From a checkpoint of a small transformer trained on Wikipedia: 8 layers, 6611 steps.
Each number is 128 + 32 x the weight over its row's rms, rounded and kept within 0 to 255. Layers, rows and columns count from 0. Numbers have three digits each. The size before them is the row's rms in percent of the matrix's.

# layer 3 MLP up, 3072x768, rms 0.0359, rows 1725-1831, columns 384-447
074:122111100119119077121123151128181135157069177088111151172066139128098094056135149073099094112099119126131129125176162184122159162111135075069154052128180188112170139125130113129133090207111140
116:112124094106137124179195103145162156128107133166120167110112105152169070109142150138086087111154160100151104166151131172113132109164100138139164110138118111164170176175209133089074161181082100
111:120154166126147097148119127146112182154065135154134133141155153147150064143109176105096165125147106141140138152163142102106075149137113145087107089155132120136132109140081093154149112130119131
101:082129137120096117129195147143135146135076160137171134157166137114051163140112136131130136158206134181181120096226108073117206139099103127219140149124106134122121197145097116122117156132148065
084:149159106145144100086154103143112116076128093130155146135131190115125087128156120173132175136118098111164117141156112087156114211054077131160132129133122116095096149153096151189109188186141126
103:141091081122109140131152146132106107157168127117192132061072124151169144074096136113180184132076147115128149170075166170077120131114121137100083171127156143183121119181122089086123101148162093
126:174045182117123064148153156160136171090058129088175175139095111090128106099123083121111192027139176106146133156180162096130160124203097147149148140145100125108085108122144102148136168130100187
087:130096144111167125121107144142133071137165133069133047131062126136063108126146043136103188150105057072111129133129131159145114143137110140100158147076097080163151127065125112166148124139120060
106:115143148118135117075105096122136142139195124117181103124102094146103119110163111142125086115110157108115131074135120181161097153155137191165110079163138147181179117086148168125151095122157146
107:157161083134160141164185153131121059127117170129133139100086136119128165104138142119115077150191108132133100158094125079071154097123132108098097099131147162127060070088056117138163131141159156
103:127135135154118133105146149166115155119128156091149117102115099096121107084117166167123084127096135109077094127075142124138150134114163060160123084166195105149119132130146102099135105134134212
086:182117095105198117135086156111154071132066130135126135127102160090174185156134117109135099103048157164144156137100138130162174136144138167095120130127148133097169169124134130134131111157132158
096:103159121107093191138120128147104127126078196103131100107186133113122103181106144165171153142093084143145082160157138137136152144145165109125134143099082089142157162095123093121158132201113126
117:099129166104073057180130162168151100141122136099164142055115183152133146079094127094098089081132132171143090141135138113110093138082086128154082075135141122137077169113186058137134159160195174
098:067132128135107091165162150138163158096171026162150123148133138120133023096145134131127120111106107112110143117137107139148180162131115187161143172128139124147088079125065175047111080125072119
097:143118150058098128090161133175129144091105188146150117103130155067078097073150100100134156153114149180077144146102125101115182193152137138151157135111103147060142136096062112115145138123121094
109:156129146139123153139129133155154160131103091127155142092119114159077143182113166093115150150046151112053146162148197170151126148109114102157128140140133159164096158159148139101086164118123114
060:095151133136119094134128112097144116054072143091107139194173101095101112126130108140157162138166153115151137162137098114146176157121102162114118119107124111105141134088083123164136083133133095
099:102161128109094103148070116095147154149130137129139056095121108069168162143112108164100064148159144076193114083130141179122166162116097113145140206099098134129203104106098078136117156206202092
100:140150080151133114165148158132146087132159115130190147136117115103142162154095130080135113129096179126135146123167092171139095107121154180157126074136120160083118109144181167114149153148131117
081:136111159152179096131085147117141117085098106145093171138151162125102098118070097084118127079212048115118085119103142093104107136102123143133133140072108111199153102069175122140210147129126096
110:154082114113068158115103153090098135132096089157172163087092110163089097125138100110130171112114100013150104116103128108105059140098092168065136096152174109105131121151096125185152145089112183
113:148223078148160112137051133155112154105123112132183076134119127172153209080081133088142086171077149101157080145127090078112082110100055141131151147094157147114092112149134106148180154088090139
091:138158084122113119157114121173114169113199124095165092146150129133115222059084130136165159117092154103124092130128121128095127191104122124137178179142085121119107116127073108122075153132134111
102:171106107119065151153173091069086126158085088204096160145170130158081089097099139159093100079132083149147144149110100126111167123145135151097093092113068128104150092137075119197153091160079157
098:125093170121099132148085085179077142120112145071177126090195101148100132129152131114124125120117078080163106085120151167122174141151156050152104116069140140141126112132103157124156093080160114
125:232165187124158146081133156113121145116100148132158096142138079092152114146189126125164101159090160102137134168165170159108127147109071111167138138063102107170165146137105125148181142122178150
104:127108118130183108118098104079136084137117169173122096177110142155151130170102127158140129200146132106101161121112146162063107149102113115162071125150123096137146138134119139138150129131084131
099:146092152096137122132076114104130123123167117161136109163122126117131115121140152163085075168166119103199090129111106141102111158071151162147133139150119148140107118160114112052138126141114118
102:144123124157144157135133124131108100077072124134197147150118090132156121156105142152105132177104099108152137145122147131187155174091145082165099101149124164146142159126143125149104149141165173
114:114157231136135140100161164092111156138113145106174139140091162089109132177129140184158110104036140116150186139111206137089088165073118146166079093150117127148139098092075128152180136138141149
096:115127141158093119154094094131055064202142100163168088196075128124135127086161151085135140140118095091170136106161118142138093098134183126111087115080154152120092091120105159168149144122167105
106:128111144127160083146093144104094113154120099121082108153128094110118069141104142129083138127171100100102095094134131173160161165076100123084118109128173090091167095080120184082055087146108208
109:102153127151077107169164120116121029077102166184152145157111195095131191148094140061139093113104186122093131143185091094105160110106065122184137112096152102112104126145076106113077128144234121
111:177133157119119124138109141131152112080120190127142134117141107170112129135150074127104094087177072111126149136122156125089125108115120093105162131178124163169139138091146109202104155150077115
100:124101137101126151060136093060130164107079093217154123126086075157121117089140106083143094136134082141135120121199158094131093165136180103097134134116151138112172164057173159091134217111191157
108:149121113127099112161110097103118136124163145164070047143089148145106148100122187138150160122154088123159109122079135137109189166131154119084086126143129134138176127130118113104105067110115176
097:077104100096165132157121091109150092093097109145153091086176140111145099129134042159134055179122099083127121139116127119165143130151131091125116122138147095134143091033115127136154118188124097
122:132107140138132142103125113103102129116133078129194190117144100116112120174159078095132106138125168138108132123142099090135130073128159106134077133144156138104156110105125157171185076135087090
100:102125113035186146128133090091169098091118165150103129107103091172138137131164062119116198141112137132135170145128062109187151110124156175113099095096150123141091112140190135177177129192116126
100:091079099133164111151102125131129066154090120172129131118120112115198053140138136141110134140161154187148110140153044086162146082170136086100133142155125055136147174139145167132138071161092155
080:119143121162108108124093147092132160061105124113199119131102172103127097143094133157093141112115145165092162149093120135077112118151154111136153075109109181108191122133154060125136139088131132
103:135131074139132131097095119141138120156153133143121103157090100081144099095139173129084078151133109153165133078154082155128163132128087160058125157175116129106095143072126123116143149176103130
099:101131164119168089199107146182201130187123150126132120198107136121126151056202108160149140134131094119147166134152115142107152080093084120155063111162104170146137189137122116125108113169123110
086:117158178104130113114047083154146135068137145145091166169081086147168144039088137123171155123075175135148084141146177116156098161093121158145132147152126100132089140145143113125088156146116138
118:156123093139117145111141131151071121081057098132030106065137109099089160113119119131181192144148087147125104146185151087166159126128157118100127110186127073169145156106093103170124124123163171
106:170119156097144096134097103187119124093107110090099178109142105123108186159150133132161084113118122203163140135135078120101148118110081120163140111084166082131119149085202143125111083147172108
094:082142143146174134179155129193155152131138070177148126111116108104140157115195117128169151093109100134118095110115096101169115143157176075090090069137162161105058073099129105106179109112153128
096:110152128149123097096171188110123101123111066132158136113103115167117106140205112119140077128041124133049158133104061186110151158093165066122132050111139168124198107088145103072097125126133095
127:122104116154096162107133130149102128129186105109104101133092131077124135142102140067115080104084105096161194140158148107161204113163125181142138169138145052100136155045167155145189128126168214
079:088167122162111160201104147092140166148093128130151143151189096120132121166096149136181143153089142151098088108142120161129047161082161124098155101146093080115130164126115088105169128167064191
119:145110131170126063076142118103142108201074142116178100163151097146175150116166106072102122124160146153101173086125124117182163160089195082124141187117088131145185175159150136143129098133068196
090:077086125146162132157091101099148143124146145132177104092134123163166169133092075143123148118077179086141164139125194197108151133124108119166082156115169148144100212121155128145172149174158075
104:162086121157159134107119185084135127114183117132117112166080133146120105072068143172175139128134112126132144140093190113104134145115097115092181084111075113125130085164130098090099115161118098
110:125190083142123140117169113134121086109076144096137130121097119125114086077123095092131111081111120140137167106175111099122136130144093134125117127098129101016155184036149126054062135101096108
095:158092131140091045100183116167165118159146144138138149090151113133099162128134157149189162120122092105134172113067095135157107113158114162108116061097137114091093138053108132184115095060115115
109:136047156156121146183132073169117190143129092153156105139079082148071164077168130111081149051092158076203156118158135133090142119139078109152170176154162114115122122149137119106130093145088048
105:090066125130140190081094112087141125135146095118079123090096105120054124071119078101133120190138143101150081107145130061132120157099157124105149095157158155110066122138116154095110112112073201
108:153160128096139101088141170099129121094090130149143092157153102124224114117138150111116109100163152094077152136147167155137136074146148073100173145141190121164068105105057152166134138112166158
118:135162078097128187067141126139108133119172153128171140169076100088084082142211120157153102046164131095138162152115111128130156144164171156154074102118048080174179180145090139179127148133129143
088:121089095081149140147141172117125144072109201187155171064156134063158066097143086085182156145149098119129068142098116100158154142077142121135144090106139148153106185203130134091166061137162117
086:155188125073149192160108159109214181142122221131141061151102104125124148128129147106192113182148120167113120075113145099085162125195074124118119097124129111106148081093142197143197114155117107
108:058122109164129168141158088141121162117136055092155156149130143123090154127090127149121161078215140116089112124102142142098143073095116180135138089125129102099087162146139102120142109134174176
105:115166190117071085123114158168071179083168135138180083145124139074103157102175136100156115083130154057165148113117097119101147143112174098063096164153117152154133119073116139145162171116046119
121:121118142144125132122127149127136114095133119069163084145081180183139072090128054117160137143154058061077125104191222102159130152072168105107116124145212094161130138230105130152125147088143139
101:108089137151091079117157104116142122114118142122168194113163159098145118129150108130109090090120158092130125110155107135082130117125226085137163077155113080117131126157120057161179022125072073
107:196074148143138116126122088118114115136158123086121123114103117195134184144112146139156166145066113133112124141184151118160131085130127101095128110129165086095104185129115147081127099162115142
092:102115111159098116096099157153147165168179172118176148109120088096150173146138102129117161080209146078104085137112123082098106140106067081174072110124117068116144176142186122141177161180115098
079:107084144081130071162135153091117120069149163126150173169140149123168097133151119119136143108174170125134125125145155156161138105106057140130163127050106118184194124112133109141157116134100102
091:100144166091087117161111105150046190072149158196182102133144127155190071171141092192096121161131171131109141092197153118087139096109133113108086142145175146077105093133185110136080120167150146
099:049139119151140122189164105093129082097197142158066145103075061159102087100152086162094124130112109146110147184125135149105110109099155130127127171122079124156146071118123039113147075152123134
092:172155142118089110120140140067117197104097107131209163047068099162134145110184122122104175099107147162118123126138103156144185117094143092146127172160080108183174117140057149143194091147119138
108:159119165093110096128125140156112134092082152152153096076080079153143134074150072147171094143100130091134140143109091142129126151107126091089134125140089187185100159079159131124137155199078157
101:151165137131115112163131110157153109117082094172194118152048095143152131165169096145137156173155123131129142166097158149086124099155123168127120090056133158091114121100143093139098107131177164
093:102144160066126113148105152150171164139114115133199134107145058103099122114104148152139090131097114122139179113068186128150097146112145069103142174119155205096137116229134087117168180120172117
095:114177121142113108082186118115159175094131181117194111089126087117129125174176101121124180141181107131123213128120075115110102100120144201151131123126143195160127120157073129111136117158154117
108:176170107113102110096140110167132058129170083125133132084178142086168135209146120147152151090092123174146152121143130075184112132107128176128141112120151128110206158154104106144106093166130147
066:158186175118141156086080139136101080154132124170118146140175105169113076117150047075109117114136162120122102122144138118213115122148114134154116138152154084161088187121145136177143084118165139
091:099113123170130086194097080130112095118163140145168122101135138114112131145085146085139091091137164081159175097143118132155116085157121106086130127123131137112169078095100167167145165177130159
088:110105144124166107097134112136123187103186108169221151078155122142179109120140108106136103126104106030098168161061159158151089094109138083129140130141187117148067117147157179113137117140111177
096:091133094137177133172123202145117100137034135054105149107133072124166137125116096141070162142181112181138118121078097126138127150129117070066156109177095084117161125107125077171086141117129129
110:159095123127094164155113133118108131139144163059095097167122137113138111115103058085154103078104042095113115136149118149096164070162163092137201147150140111090145117131134114129115098154148152
094:134097153150053119099100133132119178142134176062111132087104104091085173116137115133106187151127129136116165133126144140120145097121181120113147142093117110200119164145075067211127213160109134
109:165108119112135078144122105084111103218111094099180148076131149129103110138092152063138172178162127138124056130110102169141199142091126141102088213158111084092118091125107139083144080119124112
092:068129086121155141111160111141201157118095091135179140143137135141128127121089126050122174131102053125106072092169103116102076130118087124071131114153144140112180080104209121111129102110168108
119:106103159132143145148124108141135102130117057146147078091172138176071126070121103155120103121112138137088114136142157093160119124092108134136168192115162110091148141121167100093074152137149082
102:137151121124085121153196159122139123149142061130167181200096125184108117142124130100104129075092134176217155169112157234130064145139096149116124165129135130049121135118149136172146136161086136
111:148185118136146086139133137111130166118159166088163156102168186146125107091128157123164020156077114158085082111102147127142135096060105129116131134125198142110092095136148125106100125162146030
093:132094107094137093133135101134157128147168143152135140121132083204154125110150124130100111113115074082127142127130137105180140065145144128092169108150125134112119135111131124143140094157148162
096:115151188107125126090115120147090116105122166101177129078168086164077117153083154181137116114099098071172163122129119177054066126137197121137172117114116132112136074178148103099142172136200145
098:128099091156132098118156226158149105179118142180131141085110139123152149156126094051154154151149130063076181115103152146129106146150161131087140128086119217127086169203223135120124096104127160
088:147115131144157093131137119128135137131110132148184111150114119105121124100212100174099155103127132153112156146063101121110187143151152007112085090133134147127131099098196111113157168106134153
103:144144126138097157137096140143116162107088102131106116061100127160121123120125125128154070111121113103104062117130093125108123076099093083188092112064155094125146118083103132158118153116127132
101:166138156083142182149160182185095116067104108124137219109155059110083068137127141114151164090151129157107130166146146158097142110160065067129153118161142082149091133133135093133123151150189150
097:120113133151113104198112130123146108120144127135196133110151097101156119148067136128077102177144134168101102153132142121119185089111155088096104097137148117162090119108171127202136140187106101
094:152192028164108084122117184087095070068091074091109141122159085094146144111122141139142117167143167119139107113105157134137173131112120149094134145203170140145155129168121138055148111088109170
106:115111110126098107153195124100079176154108142105099114130185117173145110160098068089085135107120183134127166086063158101108182127140112055145173163147141138121114169126177104133180149095117132
089:195093153183109105148133151103154181151097178118153145113191110109123105199121177130143089073147155139209124114149125110118112139109169125140145152055073098131135149052164119147176035114070125
100:134143130082067165142103132140163135175181079146117117130105115113133090132112167152057089117127171095113104127146158206143105115116147091092123077139132157102139090137144093063138109151131072
096:159092109144153103126134156155133142140091157076116128090181129064093086047102136143167139160101070181080078115153095146212185113071106120147155133090134115160078140108147188138136116109103133
088:190122124124167179164117152151142071063136132061102129201072135107171142078124108083164117123126189130157132088103070090140124160098093177150101202123085061132107080143159158073168168103173100
080:093099094050097099130138121198147131137060114059125133097117062132152203118159134121100127076155169147189124121119121107126098192128113097108099112111102158082183131104100134111193051154098103
101:068103159163147117160161165128120135091122106047132166125101172162135097082125135181114175139113104098191127170117162158096130065129120184198168103119120180129173123193076151176121147188139104
109:171166143130121126101140136117115115138127143086129174125194144101121154090101132139128170137109134146103100157133102145097086113109171104155132144123094107140141111089113178129153084108139135
087:127154106110131152144124133159151148128130162103166160100124133143048106141127162140145104127159116080149140092136124198142112125146125056164110114135223148117113183100135140093123089139116137
080:122148118085176095113128119054082136125080132084052170158180079138121089151140161097121119086156123082156146139124158139189114156065105132106147142146096186122102141169134130100080141159127124
090:178135123176117169102096127106148103175140094130145183144028181138109123083063099111177201138137101119086180110113088100141194133070148198100132216113133106156155129163129138141132126164152100
# layer 3 MLP down (transposed), 3072x768, rms 0.0089, rows 1725-1831, columns 384-447
077:111101103123120104167047096154048189181193150108122120121171058118100111129191157184138171132134133174100126159113144111100156139148051132105110046177190163158136160166102139147119101146109120
119:123103143115118175098082121138163167184120148138106171145129144093123160124125160127145141209174117136101123153105132121163145213081146074117175137119113133114123089193160120099127150129101099
111:062146154203167045132077122097153174096133123148178135127103100075180142138157086115183103105149166086155093145125145100132174185142085090116076091135161182137176144111129128159098129146109150
093:099100169144168095114124144144129114111124083147093190085090123154111106159157141155104098132114069136140128133114193202178087129120095107161084097135149087107123087101154134075102118139080176
081:166072063110173127179155123216211158098131163162125125209143154134090123132152092087149137144155113067142093139081123100169139113124128161094133112136152171140162125149055127136088163159124115
106:114147115124159091105162071121149110208110155150079057146102095141147153162158151101117102126185117140098148171103198164166134147156181138146077174146110076141126165096132169130088139189154137
129:136141135164092085104090106124165156118165122052142090132193126179085054151140158160136139096099098138130106117143159085158130144135161130092116105113174132076134071105145159118101152074138135
089:059128110092129115129097196120124098210081136121104112094205132152097132146124104138150117178152100119137134145093128126107123130084142217208146130085101148108161099147116194150121125182126174
107:158084137141109126150122146106130128129135141190134164138134128120165137177141132125089104139092149111137131093210111178136071109127115054132105078094123165123146142117116105162095159170063140
109:125146102149177197066067110131113146118130122143099067175149128126155119114142087147123137153105105080124077165182072098114132134095100152090086081125122146162146155119188153088120117122196153
104:106171098129131156136138152139060217174124128183094165079162095114136194169144197154112137138180131122141085220161182113134170143109130163160147162173100185130053146100050134095124132119084175
086:092141110159122175138109091123116151103129125127086092150119130151095126108150141140091160153051108190141113185137109097107136129170110108160142097139134118177099124118072163152124184147109136
095:146110151093138094124126106158112091127168088107134170090145137123122151103133129107117147156116137176137222138160117075137059159110145095114102130122150096060131069124093214124153144106104216
118:093100098090144138134102114115107132132107100147113119128112115117109157106145133139132127079125081142086158123068098113111103154155172161097143128103151121108165123132086151164117088104045182
098:119156121149154156135120165159095096094094140106169124174128186110113171114143162140167124154138092124109149074153127200172070166128202156169169177109104115159152124122117092157242149105097097
094:089093164123212091131164136124116142121134108114130124112154170093049160146106120093099109152092135100136127235130184112139119107176172103144134144136175122165151116048089141028084068100117172
110:117127132118093122119185075114081119144150151108127125098121134125118114154145132145106075172184118174154137078186124183147131116069107085118068101072116197129128080101167138142137130203142119
058:170125152135153135103131126143124179109108102192113143142120112168092125055118119115158129099134103093094159164099109156091062175144143076082140102170090136084091108171081106181160130111091160
098:153094086095148195180132202172129146186107129166078174136042176133126134112102096108104161126119113132141156147153121161135134179131118127103164104146151126126135100050132182187102125137117104
099:139131141135114130127094099120146136089192112109133102166134118049101119129179192150144157109138167131161141130128119141117168095109116093143131189089136148160140133125132145160134107071108145
082:103147194131153160129092110110110112166147110130100159130080111108143150137142153118126148102075170126134156115087128094112154111115180059118084111082096091102203180046184153168207153099152074
111:171156178150141159139085136120145163096140107160109125199142148142163061133104082098114099162141104069171164162124143058152127146149133112047160138162067118183157177182130131100096100144087138
114:153118112154143084094151145138116121149083137104114121068063149216049061084102099163062134096113145145164149123210077127118132176127100131149103125147116110152086122112116100185152047126158125
096:163103111126076113150108112177127140145120147139116110143172164098104120136092167180164161121120087111109112157129067113134137228114135131150142120121121177077111178145123184110109119061129155
107:106111124108124140117141123144119169062124096142154116165197108161146116088127123110116171205123101123181117140161189111086168167127099143131175131173135165086113133123173128121047154150139116
101:138135152122152106101101144157111123134083101107116087090123151133151135165107146134164087161113126097094082131103147125128146135100187173092164154064138080097144092142110105119143136098110126
126:145114118139167128103162139162142135125122152091164112116116091158149174106177167059176136174131163072096130178136178104149156110073174055078151122102157194105168104108147149095137091124171190
106:159196164063129118160177145134114143171125084085150110149103196107105112153100110134080131119124109175077179141181128139093152142191088122183177114138061145124150149102159196160076156125077144
094:158133110158166126153150076158136102156118196137115119140168099124094190088121130126141138125116085131125111127088120126185142132134120095191124168121094071114105094111122192099118120097130120
099:131098220146102154163109157139081134184107149098105145074148171171135168129064155236057164132051099157109117147173138114137092171119215108183141093096157143168096111092115116110070140147166108
112:152130114097199149140158150136177123176103076143118131123083136119206157120096128129084107154158134159159155157165089125102144094121063140078137160134093161112152124143109120160086128129122144
096:141121158103155126144117171099175095125149030150101167106102107147094109111173119094140123126110100146134144128136050109036114133134063148109135161112155063130152124115132188114106046134134171
110:114151068148128161149114134134114143173127183153146123089183128117126183212136114110091107115178087115090087126102121162084090085129112069166074116082122102142165151114103135101136090148170106
110:112158083095137134119111174149147035094128084119102095098131176147108151123123132134140081186153132139159121114116056161153161097161160097148186092113137085094144111143127123150063121132167140
113:161106122107123072133108098186146127085118069156083151202159172096112172167176162147115146120168105113094044125172178166094107127134124129158079122096148106101174133147124174092165103016098192
101:161127160211124140115156052171153104097140190157131108110107105154114140153081109142089141093037166119134148081098101129054112071160215146148126078144181127096092161149113142087150147135113083
112:134121105132142144135103167153135076166071094148167102150147090106192122180110101093170159087165109097157081214094146134139158102140034131143161091092126125140110149175121097139093112157147112
099:144124163182134152168140095072180105063115084119116065133214146109124077109210153099086140128164151128148109134142126128143130165152079157174125132148141058117099144131140165160104141146110099
121:133144130137100106165106081203103126149195188110138180177144113080056108098132162155140160114072117085096135109173115114135132150037098120130098140114151133059114103135158130081072160081153078
097:105162100139131103171055106158148091105170122153165127109078156110128149084131148171111032078146074105123120098106129161112141166097097112117124125110151174093094135171116090096151102150108157
095:138142117148107132133105177107183101128074159095119128153105096069127132156169149112159088154183068140152158157152187106156144096173150115151182109150100085094105116026110181145125073138133120
077:098108079058107161121070167143141095178168143096144169149107140154114146071090102133136122167075098102173095158183141099141150137163068131122133152196157115103110079168169097117125179084094104
097:154097139171133097130161089148095156132130136104135125063145104183118127111131131108114143120153074091110141150150121161080129161099086191136170180180120083109177136057133125072115177125102109
092:155088142138191165130157171191140090111115103123111152145200117148151089091131127100097100065073118129154132141165075131180194147120180125128102103202128106101115108073128099107136123121030161
087:145122180157121099158187094139136104068110085148101107205157092143169113130140137115121112061048103179127130071143202179160090124153141084055105075079127104165142085150136069127140113134150145
120:108127145173084128203137105138122157128076120145108081134164104112094189056157129137112165153174140127117127115085089128099107133074150126110066098190146134170106116161089147137158172126064149
101:137116120147065133104138145058128148163070105105126187081115110130117079117087109171146110142124144149127167091112119089146101083095185057158082170192161151143158076135108094116141136125213166
095:127143060181133119122123089138089098102126115153177127087120142100116122190152105151120103167151116110142115100131170072166130141106125192135121181164141091146180120061088194119116067113102206
098:148144168079135119103172074093112136112116149156107139154102144205138155109142082142139128116095151127153122152143133155161122084158117101130086054057068115079149125191129114160115132159094072
133:142150131133112088121184134145121147082122118167102173095077188163156085142087076161126138102152078155190150104117139156153116122099135090115130095147104145144091087125119103170121110139141107
081:080105155162138175154169080102127134131128113091137101210148135044131140132139134125081130133084170120164135125124080119126099124150148095100093114137178135117112152126122061126075111163103186
114:133089113147101183095138157105145141131107137085122164179172061153113146100137081118133133132132151119128113107121166167145084117115141155121181156129106157129122116088134131096134120122132135
091:048143154174146111200142148107160114129109183167136104114214184121139132162182186140121109139105215138082107127129143086108122030138136163148147144144110130117112125142107113139095087092116173
108:125123130128217143170179077132178151088079138123188138102059081165082126125079181155153179079103123113073061128131116152047166146123163097113097091137134163118085105126061100155117127179109063
107:131172137150128174184101074140130120191104123158143126146069150188151179094165124145094124105095111088092075114101110146117098107127095142128223080092147134110135151170118107152144088141075141
092:161128124104072146109094063111095137127165174094124143106118150109161138100107130125079094161155106174166120127139154128114133114155162119169182093084148133210166120105148073111162107115107096
107:107106165138126089153144114135130136116111165169150148146152169137148166138062114101153116120156106137085094017154146143123111121141121216193115208138128107178119079085134151131104121072146168
110:113152149143124100074106121114126094111135142115101103129153114052134111138115089118143134162129057126140105110145078165045132142110141124116151142157091134137179128137154086126145103118156144
112:143079124122169088142169131122140094086142130127097145116070090173116122096072124136085144153120082094178077140110160142119065084108193138119117133149135149148151113162149154130127103123086149
114:068120111127115092132129151138153174133090129109107134083155113135104152128102093147161160151140158156141126156124173199113102124104131075166161103133100132157166111057132153092087112148165115
087:084159086114152103164190117113141133114164102104161146153126138145106140152155129125137132091074130143185099117098144108164105156102142199140142138139087117129088175104203134153102144104145179
088:149125156098146107106103199117166171165118120111141112134133015134157131090127099112162130150133144167117138107113124128167089166110153120152101145109110156057194129101115135167070154134109121
106:150131138162135075123112107125160146123111117104126108026164070152105085133077129170128128157126116112093137149138119097124137165117087184127128126089138090080122131103080117111156124135097078
107:163099136119085143142145064159076158154194091139155191097150101152154167152168111121146135080075168078163135135129161131075162143149106129021108118196177151139097158078155085166111162145138072
119:126120147140073126135171146130133118113136132055141170138197203080106077167181147100143107085187128116129098119068163099119140105027146116152094132157193134121134106116148135135133138142108096
099:139120133110137139092143126082166214159158145128188163137142154110147116121177108126180158132127121151140117128145058135156086104118192130188060166144132137128119082111118115122089084093115142
109:122135159154152061149123054115162123148117119176133156124152131142086137118116114130112065111158066146173127092155087096060165090154179136115091166153133084072076133091149112109116108103072109
090:151052137086127100125083121131177154141118139124111099111110175145139129080127159133184184113135129109126085153185160113140060150173088098116221131108100080086109121099109144075067098172115125
074:130151128168129158109140099134120123162157120128111094144120081149083157120132139122153162134127129138100103074115119103083101185115189068073136079161180168237159077113168185118097148124100145
087:137106090150107148120114074132165155094211135148060123153088147121167097159172131135125117121089135143153121150099118165124129103146195183169122123106142155161100192138113121146180078111084145
098:153132095127109164142179099168111108174117098122135108120134066086165158134135095115094122105158134113103144124160157118081130127074088166161187104153138074161139109168139141195155118147134154
089:183087104174147111145101111182078098119109153141115114111127144115138113181137170119142145134145148165106114155168183125151064156132167168076128147117164154182165179085111152141106144140129140
106:132165130126083139085090088086134089108144125186110116128126167114115146147110152128109037136153158122128120185102123140126132118138132152118102165149113166164166122184116192073136148171129099
101:112140111113069143135176078136101131107183077131123165164134198098135180068089118109120069099166135123153149082189131151153068151110105171135179128115156151177180125111120116136126113152176117
089:097117173116155171144148148126091130158084099096156086166189173116166115068179103126095148146196159093164093130129183108080188169134124136144146143197111131175132150105134139095148078173095137
096:065182069096145155165121152121117133122106084138155093154162046196125148153193102150148111113083115120125153104152128089168169041128067107114144154139168156132127126110111155108109141182138160
108:090143139102131114110096091117095127130144122194053161156113110149141093170157038202145148131130088133161139151158138171124108123163162110123133135117141124143080129090136140107114150179101128
067:143120134144099120124141135111139212128198093163189218112102146052085151153174178142148119117143176082105178137146106104137097097071099135102164124150125183208143127164123091089079137151073120
090:162162144139151107148100119166093123134142156165121065140164095156137127091098161125099128137117119129096153148115204091120208135157104177196171123153132089134138134146068176107136147193122121
095:117115056077102157131115078098082137108123074110146214131188102074174187170118174128156116084134183145139109146119170107132170093134061123126127137138151158171096134126104152135196100134148126
099:101127127115155072144134131101082169185128155170126149126112179105146129141112068171109099051109096153135158141107147142107179107169115105092209083072060152108082125139119116156091131137180106
106:124128127096144142183129155073093114087133139112166071220158134175135150131083130129118123157084150178167137097140160095080140137129110166091136150090097126131119110084098117105159049064097110
090:141172119103083151135113161123084138132149131150161116121108172113131201114142131130131140103088146106171081131123199122158142092160152180160132089089122131154146102087152103158072118120130164
107:129140147148159160128115141111191118147130074123111119156188129108142160147095152106086199147059172126136067128165184131123093135079151106127160120151112098145184135070124098097143055137093186
088:123100141132086145115127140137136128153105120101152162137125136160083148138121125137158216147140126132116179120134075104123098152073151130105126100103171111067086102095078092161085102158114126
122:084118120100142126169138098113152199082103148093179119124112160151095116135168128145160169181140168102160146132122158138065181081173237206127131186102111145094052095172101149171127146112145128
101:089160114170166120139153172130033130155086104071142120134187153115162128162129114144123115133092112184114164168107132169092139107070102129100159083229138099088170091058127138128107096145215106
114:151170138170168145126133126117088074132150124118112124141181084233055200126158123094122192144099160156106102177158143099146103115139144137118185102096196132106138145140144098126160096083087149
095:119095143145117133120099114143099090134112085143084183126132120125094146163114136162169188140108128093147105137152141154118098165147136134103153159118095110105149157224068157078128108141173156
099:143130155091164092131176143098099112138166098083093151124169093177095151118143082131078117165085136077080163107091040102071137142127085089097102128150202092093048120147146124175167167091149147
095:137105112101134123122143121087088127075082149109137134097127144142085100151066157159162102100153159168136095137123153103081161124129105187217083166104092116141101063107102138092033101118087104
087:105149131162162097122204173153149120148060170150124142115087099132095123129139220203180165185120161157127115117111134159076098147106198149142107140159129169134118165106160113110192098168084114
104:143137108081049130128101133110141116137170105137153178152108135108179131128125096113155142159148181161085102114158137128167119101120117043080137181118155088124170082104149121150057153133112093
099:074143152183061141138109103128174098127090121129142101118142135117115152179147162137119113101084125082119140210134112090132120162090118135127200168138120124167162137137141111064149074104111163
097:163054057164110109152099095184135085153154087075109132139109105084139187080146137113088078111103071158079113140079137150103140155170104135119143175137141145139141119125167179111107076133168071
090:162092087164173151115102116123119137133106180093107080166135121150156153147113164133093100082043122114128138102149128125108130076097079124141111100101114121169090128100180154139100116136108160
106:184138171157110101133061133186132103125160177119112163145109109132106196109112093128125102062141120154122131147133164145075150173136111147092111108165094115126137143202108119115072082129094077
084:094119123166146139132158118081097176131150142166154103164101128158107128106154110170111168217144104124133123142159120161146074090132163134112144152131107109100117118120142195145142119119135173
098:127110081168100153110158093208177128128138124101131089135138136138076167095043171148109124146095163116133118178151121083177093147105128122103176120122098080133127149164139091087099123144086113
096:081149169100127104122068110089144122182137101131125108134131160124130169138097128136141076121174117127137150129142146097079079147130095103101124086152116147165187125193119076150126094138114084
089:115147116152151111088168094108154238110117136110126104153129119052146132116146156089151114151067169105111167114149066096151148112147091052109132113112169118131120112102124097126137141107149037
079:108140134129129116127137125098110128106058117141097179075180079054060066132145079154167123087113116137099144090166176127213164092044090075109165128129131121122137218153114174153116107161153162
098:100129116152185186213087103081136158182094194155163123055174118111145118123127176108102131179131112121120085129106118135116168141093168063123109148132146123109119114103189053163149170144109124
114:147120089170097167160189105139096130106124147087082098128113153118147131132132098119171126186163095191142131144149121094075113177151043114117112194127066148113138149127119094138117150102119132
085:142106175102127132187124130180116044140165133127102084129077195137095166137140083154159055145144111135085107104160106150147101097136112163154115079130127127130152202138170128132142112154100097
077:097156088091127128138100144196108079160106177140137195135097113114134138123152194118163159169149070111155144103160124150141107131226108063111141126097135190138164120144099131158117159180123093
092:167149098094089171165112119137163086116140069077137138090136110150153140131103177149130153162176156131155151165090094056108090129140134129086169159087174098166085187130133163081159139144156113